config.yaml
n_layer: 10
d_model: 192
n_head: 6
n_kv_head: 1
head_dim: 32
d_mlp: 768
vocab_size: 1741
activation: "gelu"
norm: "layernorm"
norm_place: "pre"
norm_eps: 1e-05
positions: "alibi"
qk_norm: false
attn_scale: 0.177
bias: "all"
tie_embeddings: true
parallel_block: false
init: "normal"
init_std_qkv: 0.027
init_std_o: 0.00604
init_std_up: 0.027
init_std_down: 0.00604
optimizer: "muon_variant"
lr: 0.0125
lr_mult_o: 4.0
lr_mult_up: 0.666
beta1: 0.95
lr_head: 0.0057
grad_clip: 1.0
warmup_steps: 200
schedule: "wsd"
decay_fraction: 0.642
decay_shape: "linear"
final_lr_fraction: 0.0
batch_tokens: 65536
seq_len: 1024
doc_mask: true
train_tokens: 316700000
steps: 4833
dataset: "wikipedia_en"
Each number is 500 + 40 x the weight over its row's rms, rounded and kept within 0 to 999. Layers, rows and columns count from 0. Numbers have three digits each. The size before them is the row's rms in percent of the matrix's.

# down: layer 7 MLP down (transposed), 768x192, rms 0.15, rows 253-381, columns 144-191
# up: layer 7 MLP up, 768x192, rms 0.178, rows 254-381, columns 144-191
down253 094:515520516474493476450516485575516467495509482527521514492490527454505572474490516483515469510492485600519487543480481490489464526461470451522508
up254 098:473458458497525425522523498524458495486491516444571468554471565447496526589452466477512567388552517432478489446472469503456527450502426545492519
down254 095:546534567415473538481465497509441524522455522543475506497546557583599393480546452538540414611420494524470475579518526417507470488496485460553463
up255 098:533534541520545483491520525561395488501481474460475527489497550422498499453539476545412525531517492535494466481464481468532545467530488450469499
down255 095:463408506465532491483468452465518498458511536511494522536567483535516497548578560534528473487538474503502478536546435485496535374482490512563506
up256 101:557516486508533524456513500525433477502431504517499546517482574478534551474521511552563516500517477531439460590527536489535444482463539540479479
down256 099:518497499517480433592443468443513485433414553498520447452539554486467528524558549514442564410473520469582504483504542447504490608496514503511563
up257 106:500488545474530487532561543520535509549464502523505541526521470517517459588522514505463581573500500490517466566516523492457534521472479400527539
down257 107:505475545516501524471530517444547533427561519497486448469467557515440521444486550468483493536502527506440497482548477520524510501450487500499498
up258 096:451571637495506540533569481478425489510495461477572543535430523565515491536510451511476512451508567555533511500479501433465559481504478553561472
down258 100:509492513538459368486547547452525499493536478532527574514570530500597464504497584452468489562514533498519498466463485518500490459608469445469477
up259 101:516551501518527493443474522518422467440448482530465471528475508609474550527544510484564531499494461488457490493550482446473509502558520545523562
down259 095:506439529533526458535547514509471440537491449487472489482464563521544403495508485454491491521485536525474469480472525536535522481539427540475456
up260 103:516453603538552501589503451470519484477492540540439464546500508469526431547496495509485525451505525505504565441546483532517570529451519494499499
down260 104:540514475484443467442430516525548414558496397462515448535454563470452554523470535535469470540501496550579436522513446419527530569509475497463564
up261 100:448464454566487471503529506541439418573415489545430458548544465504524455477509496563505539517528454501497475547424466504502480485463494502451511
down261 107:544527535530488526465495504497437544470458529505481507506456552550529550455448433522523432540431436503499561578551490526462507527443501480535530
up262 102:514550482535576513567520502501498473545486494447461466488511464495535515439549484545449442346466441518454550503567516553468476506540546497505460
down262 107:468444555516455457483442482500535456548502510491516458434382516536519516513459544452527533492502537367514456495556464509508506460510470493528505
up263 103:498523475498439440565480443468489489507528512474510466494520573573407526494417559499482565540492468487464520524505548540489469467532512550465529
down263 108:516512511475495472528431516523540566470434470514543525395430518489524490554509502473505487467510461507507514482505548488501527543461507472526519
up264 097:555538435545491580472527510508516491540541526490486499475482512538551497507530515455524472541444467432560569464509452644487500489539532514456492
down264 096:444487576477538472518436564463530500522418450493497513529568555538487509485518469517535537459549449454485443529476519507481507514422514506515531
up265 106:473416465488533444435510489430539504521421483488534495498474494530480467494431497468533464530485485552543485496505358527507533487524522510546502
down265 109:447475524440496569488477508470463500438495449493500521514471444485490464509469463480515516510556561536432543606517501499539497440479423507520518
up266 099:489510460503524440511545453537489509586476526441515516538451572534457514518511435510528488547477519541472454515461494482552611447465445512531515
down266 099:564485553513554461571463533488494490407493472525473469456504456488490531543508522481536484463412526526493487550522488512420474498541479469467523
up267 102:465568478507415429529528474541506499470472452451488442495467567551471504540518515519515528522460513460485540473533551474498495581569511476467532
down267 101:462521514495522555520500496460490508582457469551487439506467484521490497518536563494549502475435530522532508542605488484442485483464510462419554
up268 093:527490412457537582500451499501519504487474502558553408578537524522474492511479486563468563518486514574423479532503546519455524508504556449506522
down268 101:534504506562495454487480422491465523530450500566503526547415529464558484472516563483539509565513542487509482552441543484468521488457527568511488
up269 097:532513544511494522493556525540528537433474450456460528461577490509479527462480445509510533475509509474452439510548482495496521550512496470478567
down269 099:505505483548441415496541466537503465486518542476526531459463487492517505564517435490537528553447545466478559471515574467522459460487471519504467
up270 091:488519478592507552552475519471451462432481472589498560451491486559519481506418512459560495453464510459477470500517452486560442466435499483543443
down270 095:539559498494489455453498537496430508520542456421540505537528481461503543476513416463540514470544530475525485472502482492480525463432469439484566
up271 099:490536552471564484518448554539429516509487541501496527513463520582529448446451492464482496515505554502578447446476595590487460486468472555375467
down271 100:482501498530480587517510531520495442563520519457555568585552579485473495554451499498593455551494493505483461531483479476470481500502552492519486
up272 094:518549480570508449488483452464569447482462503559497446426467521507534469549476494487513551493497618490474570505478498457549520437570514538498526
down272 087:520504577535531463477528561513395515503524496497508495546558620465484529495583502548501470553580386485464493501535543517513469521430480487527523
up273 088:519500475558606473547456485489472567561497483467443490438540467567483524515595476478531480568491514503462508477438531518463575481519517572500531
down273 086:496573508433462490435572509529531454456568528523564480513465479459509560532569546595505501473476488461497464492497444519490456561479501453514519
up274 091:499518507529555475525499467485427563495531475449499506459499528531510581487545530467520503569639475470460472506466513533537460452509474531507522
down274 093:553480514530509542513452454525478472524517446528519571415480556498510494490407461555524499462399543530505490468509497429503486510512534466448425
up275 103:492474532532509499434453530445562528428473432538510484487498555451477525525514529531486441424576547492527465426523487552492443508502493486486555
down275 110:488512542578521544522508485485459575439489517488416515569450486546489533495497475499451495463581483498554478448473444585550502514561550483611457
up276 094:459499440567453506484519478543471465475471485513518462580463526480516469505500510519501487442461462490587506447554527498513497522508568511487469
down276 095:537641461485556503516513516554469479485486520458534476427528461520489560521505487440535514544501491550452578552448496519451410506447451530533557
up277 093:554412465570587489505507499551534488514476489481495533479511453462470572446461510541604537502420580486488490558520494510526511423568551462514434
down277 096:538542525512485492536494515515449481531546566498534519478485502543491525538523477457507510546540429509481519439514480507501483499500439440469513
up278 094:508503516566504506467530456441491499475466531460475492449448494490396583537524528466472550544424487544472555510453498495526491511489509514532481
down278 093:552537482551538549550496537503498518486547532471501411469505512505548464489577502518494554446556513449436510528542511481520453543499542450435496
up279 100:512562451522542476512535411530547467517455535509421470510536543480491528522462481518491451539517526492492538454530553416425465512466537529519511
down279 095:505517481506480490519504548451505522487536421554529486483512513547469472537515524510498531473464510542503530448449460584585538455606503474493460
up280 095:437485552524548459535445547491570452461485553504514447561491485539527489593437572514489507534486577520504487512497541485438546553496486561491418
down280 095:488512490481474573498555497533493536531533481522472571496483476550529497428599506522436514496456486520467550510468459439526540465504581433517533
up281 103:508463449388474521475511570487481476513447460437522494506536479503542481497431498592554491504545463462487514492528471522494554553494608489480583
down281 103:472509572559488461568500503471561378474504563594466507619469528504456555478540474503443475461513464512469474500470534495490495506569484448500460
up282 098:522452505500474513478543498455475480526506511510514485463450530506373537488495466455496486560546514515480560528509540522572437511483541525420501
down282 101:462541583551495447495492550502456542518481492517454521465542535438578480537479513523548540477606504495472463501516481538474604507530459490504570
up283 100:530432496553537547560480493476560528554499552475525484518506513512491448433505538603419537453487477509502497451543518560543552488456480494499446
down283 101:496451440500519465541621525525529506541515530497500507473549487405490532536543530552450485529507497492414566520477488533537448497509545497483471
up284 099:465526490525500547534515534419502492592485503587460486526560476524515442492562515454492488486472449467472558465537513470469554506494501450575477
down284 097:455493492511482564448469507521511444470505466515509467500483554497526517477414523511479506527496488491518563491507490493525514519564555468497501
up285 097:451533482529510459527443501442545499482539506602513421423484452506507504542472478455517513492496550501592538503525473487506475509481496481467477
down285 100:485507564476516550502553424504490455500490526470537554541543568415465433491546548486432482509529495413521465510469512422514630478509541488459471
up286 099:607520520536478453457452538534502538520530453470517569619499481474484450522531554527535541488471475456595543484461543469451455440515526430459446
down286 097:486451561535534592519516487498497422570557446512577514500461557534532542476443455452489538490456446465541530509447545415497450518472495520479419
up287 098:460511576502450493488492464548492400539442518603443500427541468511469532485518409463482468480533506560534456545452519460534540550555423516568462
down287 102:426474445483513485472532481507502540528534500495528456492469425553510491455544530586510520482485546523510593445471543564523500488482488531504522
up288 097:534433520553506491422523460513493500491494528541485480463492544497489531499571432478505494546389478489584508584474557434546514551420419498515489
down288 091:495547494474510483498424519447496522484559469478502571523477454515568478467481534536472511517504538561503508494537546492504524480595553464467449
up289 100:485505537542525489530474423491526398413464436474540472584543509504448502526477448529488529515459492543531465507509526472538501558454479505547590
down289 094:500520438464477501469499514487494540519516479495448493473421487434567492474508504502535508522445454501526605436500501485506562504435502515579592
up290 095:464502517520506530456513563497506463475520521524511469545542496438494462541567533488521473549453402539535434453477465434523494462501516477537416
down290 094:482483480565478518546496527522443470558495472419528522471445501541559557550485512471498517531504492418494524459458571555542466556512488512452556
up291 094:518543508471553539393477507538557470504531511500560535518426510489481490526438503469438470453481513451553409485500533487455461568502506557444464
down291 091:509485449490433450474483456473504531371526484520529506495487520466543509488560542468534507494478516489457515474515379488503489452541499469592536
up292 095:483542570495510483508526502453494500471538521451525524523552541568480440490468537509507528547531536523575507448442524504489506523516510471493545
down292 096:533444530474491540460468513492512482457495569577471488454537443505502555513529484516533488528545469462523511455509496512519535533470482522496460
up293 095:504468526534433441501456444556441486503543453461543578507546497499501533459404431516461561455467504495554495446481528520490536502541531527497466
down293 090:505549462491541480446583498498498518516433528526493428440427539553542419503492486469492493516490528583565537451497513470494474471487517495478498
up294 104:589547424533448477523467504416506551558462512534504477481481576476543487531507522488454574522499458455493473543551546509564477473495500490499518
down294 104:454513451541508530496527418477460496557460577496494545485573538522513526511454528504492529490522586475496543508484512466562455480499509537476484
up295 099:456543520470456475516499539572545482476449474509529513560553481502479499575411495519429622505472451518532516541505513497405466502542471491475430
down295 092:519449436472518458480537505476534525556594497499475508514509539523499477474545508455539482449517448519500493483504489615611512490491507493501496
up296 090:553477514629454577490622518482464504427589517455534521553497528541550486489484483514479466519481440498582504473510537593440503523590495493490470
down296 090:476539494394493486493450441487418541564479495532512450491514455470516426491550418475485536478504494530530589472482502488476578470467479535459543
up297 095:405515480520513504487536519512480455485546606468580525458529460460544562526487442476442476429425429485444437507564487527579523461491449551549494
down297 094:505513520526492553512487502487543512400488469568579445488508486531547459514432511513586492512468518491527496593528464500508493510496445455539477
up298 101:517503495502497510482482503556505504483512457430570478470476473520530520450533546473470475477528566423524402468558498511498421472501498514551473
down298 098:443555491426458453455460574483491501540525486576498576591520532514512531503487463461436438499495482542474490502542474429541494493519506449484519
up299 101:519495500569501514508551482482526469565452506459426535536475519497426473556513519541534462532473504520566525435474515458459465499448517470471533
down299 106:504515468522456427448544521494535489501467486494463522488474461549515574474513523500568496486490533498438505459495491555531427527615542502507505
up300 098:549479409561566465462532541508443525471601531525499578501508460551563483483436505487505451528541538523433502490559476490562513472477446554445495
down300 097:490450579412496448425462600456430465561496538508499474478472439513453495596558474479547528483531477556522545425502532486492494460475497518530466
up301 096:536438514454531478432579512419482487571505474524458514487441524452508586499544503505553533567453496524413451511519457492549506486494475481491503
down301 097:537494551451470482517526470539490574552481496499417534559458516480503561547441544529489566413532567443522518516504558511560467551499562505490462
up302 104:485486460494523465519489524533538521410517512422455507556489512502502498518470519495488462581501490437469505482501467564434517512546512451479567
down302 096:504518499477434516471530504444456445515470500553543545572497506411565521556509456487468474500510508457536469527464476484576528493501466526513484
up303 101:509445555471496504482465488510494525607492459485506489458484499552479493527531541538559572536539507569523507529533514549474520466489395516430541
down303 100:451426546508472496451456483556433500586550439500562540555534462495440433506500439522515471532518510541510482530449498494492500490478417551447474
up304 099:473488468525477517571552486591498459533465543552495551544467453598475465485503484526499496520506516465545495486521515406516503525514539499519489
down304 100:475576480539514474533471533509471536541448430479485495498512442465494441514558516488541501548501445475480605438579501534518482493472447513472512
up305 105:460543566512492474508496507492461525519515498508464551496454524512486534519429512519535537458564465500467530419499582486542547555539539444620557
down305 102:560492540462498479508412478475563474482470515544510510458529491574543557516506563508515493501471522529461457566422464543497544509517487479526463
up306 097:511480526516444490495470447593474581513452520506451494501566492490550546546515514588442531446458517463465427546473559531536487525498441505517491
down306 090:452501483482459484450507516440512500520525427541540527425499489546415509536510492429522542527485520535507535473523505484462569467475511476537478
up307 103:435496418486565583432512463568465483429509531498481515531489538478470501535478533544472474486438501507488555515532447521510508552466511501553475
down307 100:491494477463539505442507515476511484529589445469461492550498518529496497491470516485492544504451541521494521516485599589412440491512494479548489
up308 096:458466561506595537494554456511498513507471475573448508522530500475400509481478504457521528501475495598474498467481534484532536467448435531493430
down308 098:515463494435487486523444471534495514507520546465443556518496529557502505449495522483440451433551436475504571484428541479462457477481438457490480
up309 108:521487562540474515467463500514489486509445441526485549540485538498552529525537534477501494535549510544555484439518553528508498568409434450533488
down309 111:467501492475526521546512479463612439514472486487540531434483465470488466572466495430545458465533509435483574556504457533564536466510496523583507
up310 103:500501381506527491474540504552498538494513516540446529496535475495430444476500464534559483518483575507480452490521530522478558445462481511436435
down310 109:499503475488483485530467462553533558504507478455519494514462520554596575475478451519472507544464537473475539492418420572540479459560504446479556
up311 095:518536550460512476505460507530552457483457428520426506480486482453535541436512414485433494510480560503528508487528587506547582516505494501526578
down311 101:496497510534433509458530466460504500512542447428543468491503566486482532506448503479570481516497428461497522517512476483486480538510457494546514
up312 104:462533523540565541532532446518500545504561522396473437459495467442487500591513513492488490518522518500445489473580487452507537509514460419463536
down312 104:480543532398496477519498537575479469531523563446516486452455497460453513499494506573536569503524480518487523462502517493464475513485468426473497
up313 102:488515466477558543500496525491543530472598528525474489549488448494463560542516493533461455502501539579521471561475519473491493568475553563488488
down313 100:428505527553523505407474484521489467453510551520489418545555470454491502538534486488378422499525492473511546474518532524512469507475505508505506
up314 098:527541436478572469524436437535497521516491492506459496525505538546492518453524486545548566521515536543534520443488486516533517499481466492394523
down314 109:552455472484416508500562526494538549427574440549446543478493553495543416437514515477465542465564507429468511563506478506492513480456538436504451
up315 101:508433590597495509540505505518535458432580484403492585474464463556497453507536462519559560539485535517521487465505456413525524507552412509519497
down315 105:542510419512582450496522510483537463508436503572536560509491503466527491437499536465474492504527528446499464550497503517450437532489538464471467
up316 099:511512506471497495498582462433507547532520567479531530488506581501525477467436495534496538509434543477502502460528456541466475551464475457488438
down316 097:465500498512501471529464447541456455480482488475465552474483471543453496464495488510525426548437560476548517512468522492428573485533557475491563
up317 098:571433452486481505530488454547536489545557489512453587555461511471610535516505496500508466493512478542461485442548465563510478478562406488506453
down317 096:502494511510438530482511538489437507504521502599539522497529515417502443523459496555528497508495470506550465533501528488498497516466543488485474
up318 096:540596482490477507531484519561526496510532526547550571560460418489412500521513566546498518508476480449515474460515488521469418499529475458479499
down318 098:523474565507495468523522479506427431480532535559510565523538500456551471504531443534512510493548512557577535542553515533438481513427479525541493
up319 100:476478531458502446507460458511539475495564621601540457481500510460451483430531518499550496491426518502497457536458453562499528480493523485499450
down319 100:451545509555494597493548551438434499465464438489476534470492501596584539563516534515452529509493551505474510488518554454504465507501464424493497
up320 105:512547477454529473524489543475521569483487472458481514515467482537480517468518505575479475559471547472479440550473487508518517452482537506487452
down320 102:477526406515506446487491511475416484483470492535479499492557509417496468541456555545510491516482457484545450495495527466501497517531475532513529
up321 108:487461502582550472548480458447507471552431530580513581546552470529473476552527468365436474512501502374566456530543501549541521492553466504503491
down321 108:526454493530474428452493430502518505452509497499505528505511479437412533496526442527578556492492494578537425608527496449547552600488538555517491
up322 102:579460520553492450461505463499511502523511586452490554496509486473492506588495497447498538485484518544530522413511531493449518486448469451438497
down322 100:479504502506462470488467492466453495535448425507558559450520547540567425495415582484543548490484493461520582496421514504564532498529516485531544
up323 102:467473537488489437559481465524571522536470461610519495576472473530500475550509430521509511590467534473484498465527525493512508532464546519536505
down323 106:579469532466501504527455536503542468441494471479513587523557385544527494497526485497534548546501528535425460495517454580534476499446511473548498
up324 099:592532494557461495564475532545513551510494508477515462497450525527463529544496599439564457473511532498512489467457534542560548508511552533476507
down324 102:458506493562471465552507531479496424528466512427406525463440432542549477477451534503515525507520537475465528449449513572480531532437475482489518
up325 104:522472503465526511506478573530549475567459510499529548555529484387493496490512510522504535453496485537497562596520510558577478480431451472481449
down325 106:490510510504409486550489520453502479491510446531549455576521530521501452568447487575477484479452509501564397523446535460527509458480457462469524
up326 100:534474499547489487526480542555515538462510467500543557546483487421530465518509497462456537533501508487521460529473476451549509498547496473494493
down326 101:462480443522504538522484429451495508588442559535503507503490560482545487537503507551464563469560540499544536482477477459538463477439448458523481
up327 095:530459523464486542472417511504585573520558509492467536575471552450468513556483454529469501526438434486517528483533545453500495522433456532523563
down327 100:474489457490519491455555494491492453429472529479504452485533474534532495466519499520460468467410491522528517514470492555525496516477498574511456
up328 106:486464579440583499550465589571436478480561518510526520457551429429508540451477438493442455532520521460545542402548460541498452492479514498481456
down328 106:478540464557569555485588505464496509517479492542421491440437544532509471531505531502506586527489502511539570505569545524503484529550544494497504
up329 097:513539531487415555446439506513410534532457511475563510568465561490552460531468544507476499572451452466481484507433553506449478457463492462553553
down329 101:530428456517466472503451575592492441474542578533528506456487474528510527489478480490502487458564534542518501499513506513531494573548523506462447
up330 098:481447572572494498514462538518505586481546479518471516580462512457548492430507509535489545486421522520521605454509473471476484506429473520496513
down330 094:564449526499470492470525498484491480481555548472516462569539497470416486519538533488470468440498542426510489431452447536530534531591531561497479
up331 101:533563553491492495556503549460442442517502495537501524573509463524468501518544487508453543524507511560461412625450479533489497515519524524468569
down331 096:498483476404462526432486466534534571504553527500533482418517543495518489446552506449506482511481526518499506439538480482495533436475481527459488
up332 095:532523520488431543543514497518469545531514524492569504546467542469495452509491456450561515572446551487529445464510491491475594455420472506474480
down332 095:492497402387530467556523551528498522489544515438524561488531488490492501540532378495496477461569480550454504525512438493528467586531519569517454
up333 097:558457534525423524476445463510474444473487478549480483566534499424593481528511563465504516538533495509496540534501402462467541447480553575574517
down333 093:478479455475550493454522522506501528472514473454523499499509539571471492504454507414512458536463528497525578445477577519492566450522488504475522
up334 107:530546517450531500517515464583500474504488487507488445431501499516528438460510553499542547418470520542509507474463433491531431547510442488459451
down334 109:490524440500501519521550471510465504488515516446518490489503493551541530500570511518539520552415559531462454532481436542501522453522488554466489
up335 098:553534580520458558431511559426509506468539501532554496496456526505500524529515484520480536451428488552496488496594486454530462489542476539513522
down335 096:442529425497486477507528459477496520490414519494511500506509524376456519503520539481535489504502503491463454471510516564497483514440563429465486
up336 101:492514479534525491610529458520469447527465472566496475462463563477506461485527507525454524488443444474480512473523541512526467556498468563440532
down336 100:425392491514520512410526509540519507473515579452502488511559430490459525526474497464472498560441538505500482480588434532541493454483534460542485
up337 091:433483598488547467520465476485522527482485533486532554506463501488493551498444555470538580523509506488490482445511517517549549400466514498481524
down337 097:479468517519523496469483464493460470549429427529483580469507513543413508509510475518484440525559542475570495540553545548498490568437418565528541
up338 111:435530556513525372548543475487467421535558559532491521502494507519406516510510464501497499476569485433473511488535432456540590490504468577451532
down338 108:500471537572451511560520537510554460533496599526489512487543480480492516462503403498466488483528492510508523505435524456496517499517510539490519
up339 103:494539509434526451467465441577440585512520573581505549519522518545490431446518528511465529519493537534514533534490462493576519462512500459533559
down339 105:526515444504493528496554480473537462508481507486503474466533487521527525568501508495484514446490457510436513480465470459452527499527442505462461
up340 095:523506503551591426494493513498398517556527515511505526510448473524436415477542557462493547523546558484456440460501494455487493532512471503473451
down340 102:519477496477402539478536486544569435415430508539483565503468567508493557467504472495472451514501435427579510500530509458494554475451579426525497
up341 100:493479553504535509548472570521486508445487566531478544549480464429502519499538448436521496515514504514505452511469634572507505428480597494550512
down341 104:549410416489538448471472553419590513477528469458553497516506542493516541529547508484447475482493482544453465448424551540581557475489511504440542
up342 098:513540493554515541449420536500513534583511480459557497555360521514426436459522483497519511429457541448509457565490603522423442542500561522506551
down342 090:454462456491562468466575460512480455458417506443532581462500535535453562576524530565466478508490443480510488573526411421468524436455478417520450
up343 097:506445501500471507499478532506516523481481380449494515465503505521519527511513533515527506549529556496517505458485479543502545518446478509423542
down343 101:497510515542539538543462474517484495493507575523538501501492473459517509490509543480441562515509433515542474507501503536476490562499483492558554
up344 099:544485460527518468499490537558482520454467495525534540481516493549486508519452505474547483475443512474492490475525486478425498496511478505497502
down344 101:518541583457515456542592495484542518497487517502525510533524500422575564510492487482547544534516443474487467517493523574472479451506526504461494
up345 094:459559469434456499481529557454495612505518494493448483457537469486493433466484542502450473432416466485503469478542507533463464439526511571476495
down345 098:564506577516452547535457562504478417513472482524462512506481439498499557502523518550516533498481486432556524568468491507473518538518501454515506
up346 105:542502572504508517537444497465459540483477402501497503512530513616486513508425480514450494500433489543510496510476528474494505459536514541471477
down346 105:528479587560485503507523447497515521433477528555452544480532447541584477416522411506500550487518520471502451545496509484503516497488556506487508
up347 100:416524492506503528449487476550486447547524533515448508530562511481444437499516483554459558516576504533453484450542523455533509528517520473476525
down347 101:487525524554462503485492543452475504480570485493523504569499430493513464471488528474463500512462501464505519529406499558546440517469462518564484
up348 094:487435512530502506498520399486503489512513496461631551514514498492518488550501532462558575479520497514468440410475456457460484523485491501483519
down348 096:528524519419549531515499535494398549534452599456519437507520510515456530561488490520470536480463471460498508583531472590557542524492442524514443
up349 101:517482449503519508562440540512484521531457524493491483511530501446538482556418560497529559507559531547490518498532514476432535428499518463558499
down349 098:460516512497509478440483533442499422511503478465460487565483485482412498503477461550491518502457509456618536509530494533519523461493543532491630
up350 101:526470561437521493471529475480543451545498525509535469456425514476480531490445432459426458557458492484428567512512461509461464482548473537494475
down350 100:525511480427477546496514448528481531608501491492564493480492487521496475447560556453493505525438446548518466575505498574494522471478564526565474
up351 097:442486510517481502513546511548487405482494474541470531519531460481457580541579506460530421443495495527497545472544473529549515526558441474503544
down351 097:622484392496508480480515488498520541509501483496500531417471570484492479484504522511514538511499542495481396505538451552487510571470545534480495
up352 108:443522519448531476420510491519481434478515526483493512474549521459552489513546509511508542535468451532416580463499496510507497472525525527513492
down352 110:507532439474526530551517545524513547516473566610504526559540519429477483496479535472573500502510507434481511567562484494459505528463542491479476
up353 100:515492501427441533523549482380542533506470531594541508569494496503528573514498568480483505514568521460487426522553523464583556506501528495536493
down353 100:490504510559497485408482489512489431508489423502449438440477560479459531516464492506558574453501529509503544562523492483527453555592392505502507
up354 095:433521516552548506503565477515477539485466460539510470521416488482399536455483519522517518493499423496496468431525505502429493534528415537448474
down354 096:520522517427524510416499513533487514511508513491487517452610472505512543496531448521543499479505518561508508508539554493498486500515508474472469
up355 104:489457475509497468540500609523517503492531531548444471535477460445483502451490547521489539486497458448502462462498538506464555512506527589524509
down355 099:535476419522459551438560507508461518553447500575548468507533441509601503567497482432508533554509551502473544428547520450510507488509475473519499
up356 101:579516479530554580513519489463518533499485466547482563430475549592512461522469496506555474543511480523525485540603508453479466500484538548473500
down356 105:546556503535478513453547541464463551530510430483493488578437493512540541536464534407517504549474485499470552459511502495524590516514512418501472
up357 095:522440521497513473557490483509503553522483437495525492565453574511411572481444497498522459508503496485518544500511479467539520535468524465514480
down357 099:550484535500496498537577504492484434499557447491517550497544517423491441469591549526511390524503593529465532513462497479453508493531503550537449
up358 104:481510503517513491514471551540475563528494526448495553546531509565463546478460577495462456500574537557462475471502498552481494476399475524417516
down358 107:525491454494569474445538455468589531456523417519492570497532523476483508506508484518535531572490495496557600486501475558438500450514468525523534
up359 100:482552534573493514463481518510514549494549505583509561504527489486417391490502507543399416567552554516501519481561532555455525549500547493526564
down359 095:531549516460491489512593480499485472598509503494497567472403480600524470510521621472451484467451433519414509393457505458523491504557449502498518
up360 094:552475469483478511476554478515541555501457535544532562495476520479403535441528418508501458545442481485490534545503498500520526476474545526508520
down360 096:473412521502526541527505518539490414508494510493484462480569428458510463538494525447465488511549463535459470479477496589509487474537463502557546
up361 095:554467528540540511430497488523451479459567523531508526536491512479544575596527494523488491472536501506465472468467544548560525400534512535530515
down361 089:524533411546514479516493487495467515532454463541469484482477576493453413500494508423444488471419487536482459582536453501480538575410396452406514
up362 099:499452453509478571416545508479529515465545479444489575527505542509536525553567530428535452576543432415501464435551502484439467501491475531516558
down362 106:415564528546452526527549439547494521535499520429468497496472462550526515452384456482490462556537520527477600525562459442453535459460503595474435
up363 099:424494550453518446549505550528496510558497462445407520429460542524497483516459502476500550513530497467527454545578486494514547538502532466536572
down363 102:490532466527539536511483466457488471480461558491561487477532462557499539516632477581459481489507524504458512463472491483509519385502466608430502
up364 098:517534543544544490527545483472455543542454417547500492505512455538504544544466462492552527527424521511506537539534419427566500487565545535451484
down364 096:531428540515442538459534513462476475449504477535468540493538491413508493506529467450500595526514445484555448474523540471535518431514446535466533
up365 098:487451509541535516489520498542440467515521532479546555490489556431533446459521429520482516433539525421487533459520540516531538532499493569531487
down365 099:445482510496453530483481481544518557462594464469445490454538421528523526545505534531540568547509487521518542467492403491598483453442514546485500
up366 095:499545499594447459491400501491527537496484446485550443460471515524526518473547541491517525531488473521479571457499487492517488519519510456516579
down366 105:464519512458411528498468485585510624513487533493492603517460566452474510440453464493483404439479509476448498540585421469501520459438531524416399
up367 098:514416494524478525520498444457471485497486478462469525447436495481506503478511542506440572471520507525517507499476540512423559487505525570464516
down367 097:506482517517424476443507529539554521458486578518480414474471487548566508461541538488540485459497382471505456621568494510536449472507483546465498
up368 102:557467483509456467418440562548520518438523500525507527488484458546535475533473575506437464534478482467477501556527607485523463448544543463518527
down368 107:504521456492547455445542478456428476549495479475528483513555496481430486508511532440521454559510443430574509509477456532495571474422496546497502
up369 095:434470595525465460433482551561498549529532491553487431528505526525458501437519470507519467484448502538542538550458507435494490576498495570450581
down369 094:548472482512518546561523527442525478449448518498474519459490469449506497553476489549456517515521474480531540489558475468559477493479546460498465
up370 101:501457462465580500524553496527477531501513461444436521529529558522565515495485509505594493530513507564526554429572446517544503448476436491490508
down370 105:499518541469487478516487496436517442463509528514465441457524474505542518537571545460469512480454529475572417555427465497496484460520554540498506
up371 104:463521479558428448505513480466511510491420487508456536440528426500531477462475551503423556583480447533484488471462521489494532545535530497459535
down371 102:490499553529587500505431495532471538534500485526522507512488622468553438469499553546567498473502500437483478411542483505505567445502537452478528
up372 102:457474468457505464426545452452602495496423481489507493474477621528494564471427479470544529594456465549555509543537486482478469552582457501518470
down372 107:570525546492512484480444577548541413543474555506454583506478581464513506575467533482504509413479545503490448461520431405506534487470523536489481
up373 106:502494486514522450509483545553512495498514529563487493547488465470542531504486515528515449544510471466498523482505484474510545542531407507564513
down373 108:507500442521480478524437478452498468511507473460462478532532505468580483454493522509464448467434492473520504441560413507510554507526512573521556
up374 105:512498427507510561466429475458500516529504475439566555483429505552452529469532568571549488518539496508536477489396456543450474492497487548519530
down374 108:498507433501505524499510558473497549508496510478563528459519532534475524475454546446465451512558499455454576451486454444549519516450547532512529
up375 098:495513481562472484513534530526520497553560514536526589454440477505480501527496491552509493507454544505520429447501482485527460489452570463458418
down375 093:562530511419487499550467417447465517428480509503483457489524497473505516490485488558519509443542490560460501567556531574507507511446462479547495
up376 099:470459538458507467473467505401561465538499585482553507490480541531496569509477473485504429542441458539481527479447506527490542479538466568494475
down376 095:533569506575495523479551440592535518476500456490451455496481460509581502468517539483503486470519544502481474479527528508522470538499488476393457
up377 104:556504567512553474502468498556495484557562522544518474528478511561549540460450496486468524464432477439513461480563532456484565503549544430557505
down377 107:491628522506519503513513490515537501488408404565483516466577529454506466508441450451471463541554468506519592457512509528520496482544497440468483
up378 109:534546477476503566515545506504563514480422466547484477520508488451441456571516483547496475507555497597524510452442502534552431508568494454498483
down378 109:464599468459447531467515531406462516446469509422429523482484508462512481493533474521475455530510494513519501519462510587488456456511537508505526
up379 097:485476468511528489528465455487388508417464409530532466551461464480485437522511503470541503531512466564567464490489473450517422533510457502450497
down379 103:443519489488516444498499487480571478487522446540560478527550517550506549527450481475508446501477479470511549497486404550602508519469566538507483
up380 096:474472481527558467462490571459483535537491505512468439453495536473513547514511544526540418504429557500476511441476518409513527532388557473453465
down380 101:516528504491429513553502455557526463470487460538523525471498455429558543542465470577495538449519536598555558548510527570540492522548543563491491
up381 104:493440520457411451516458521491514475482472511583528496471514517492546502532492530450537558506458470516513532583507541480387455467466417463514456
down381 103:504594509518460496584528465513512572441500535520512463522584592515490522501433442497493475432458516498431492492548561450565489521468472487468504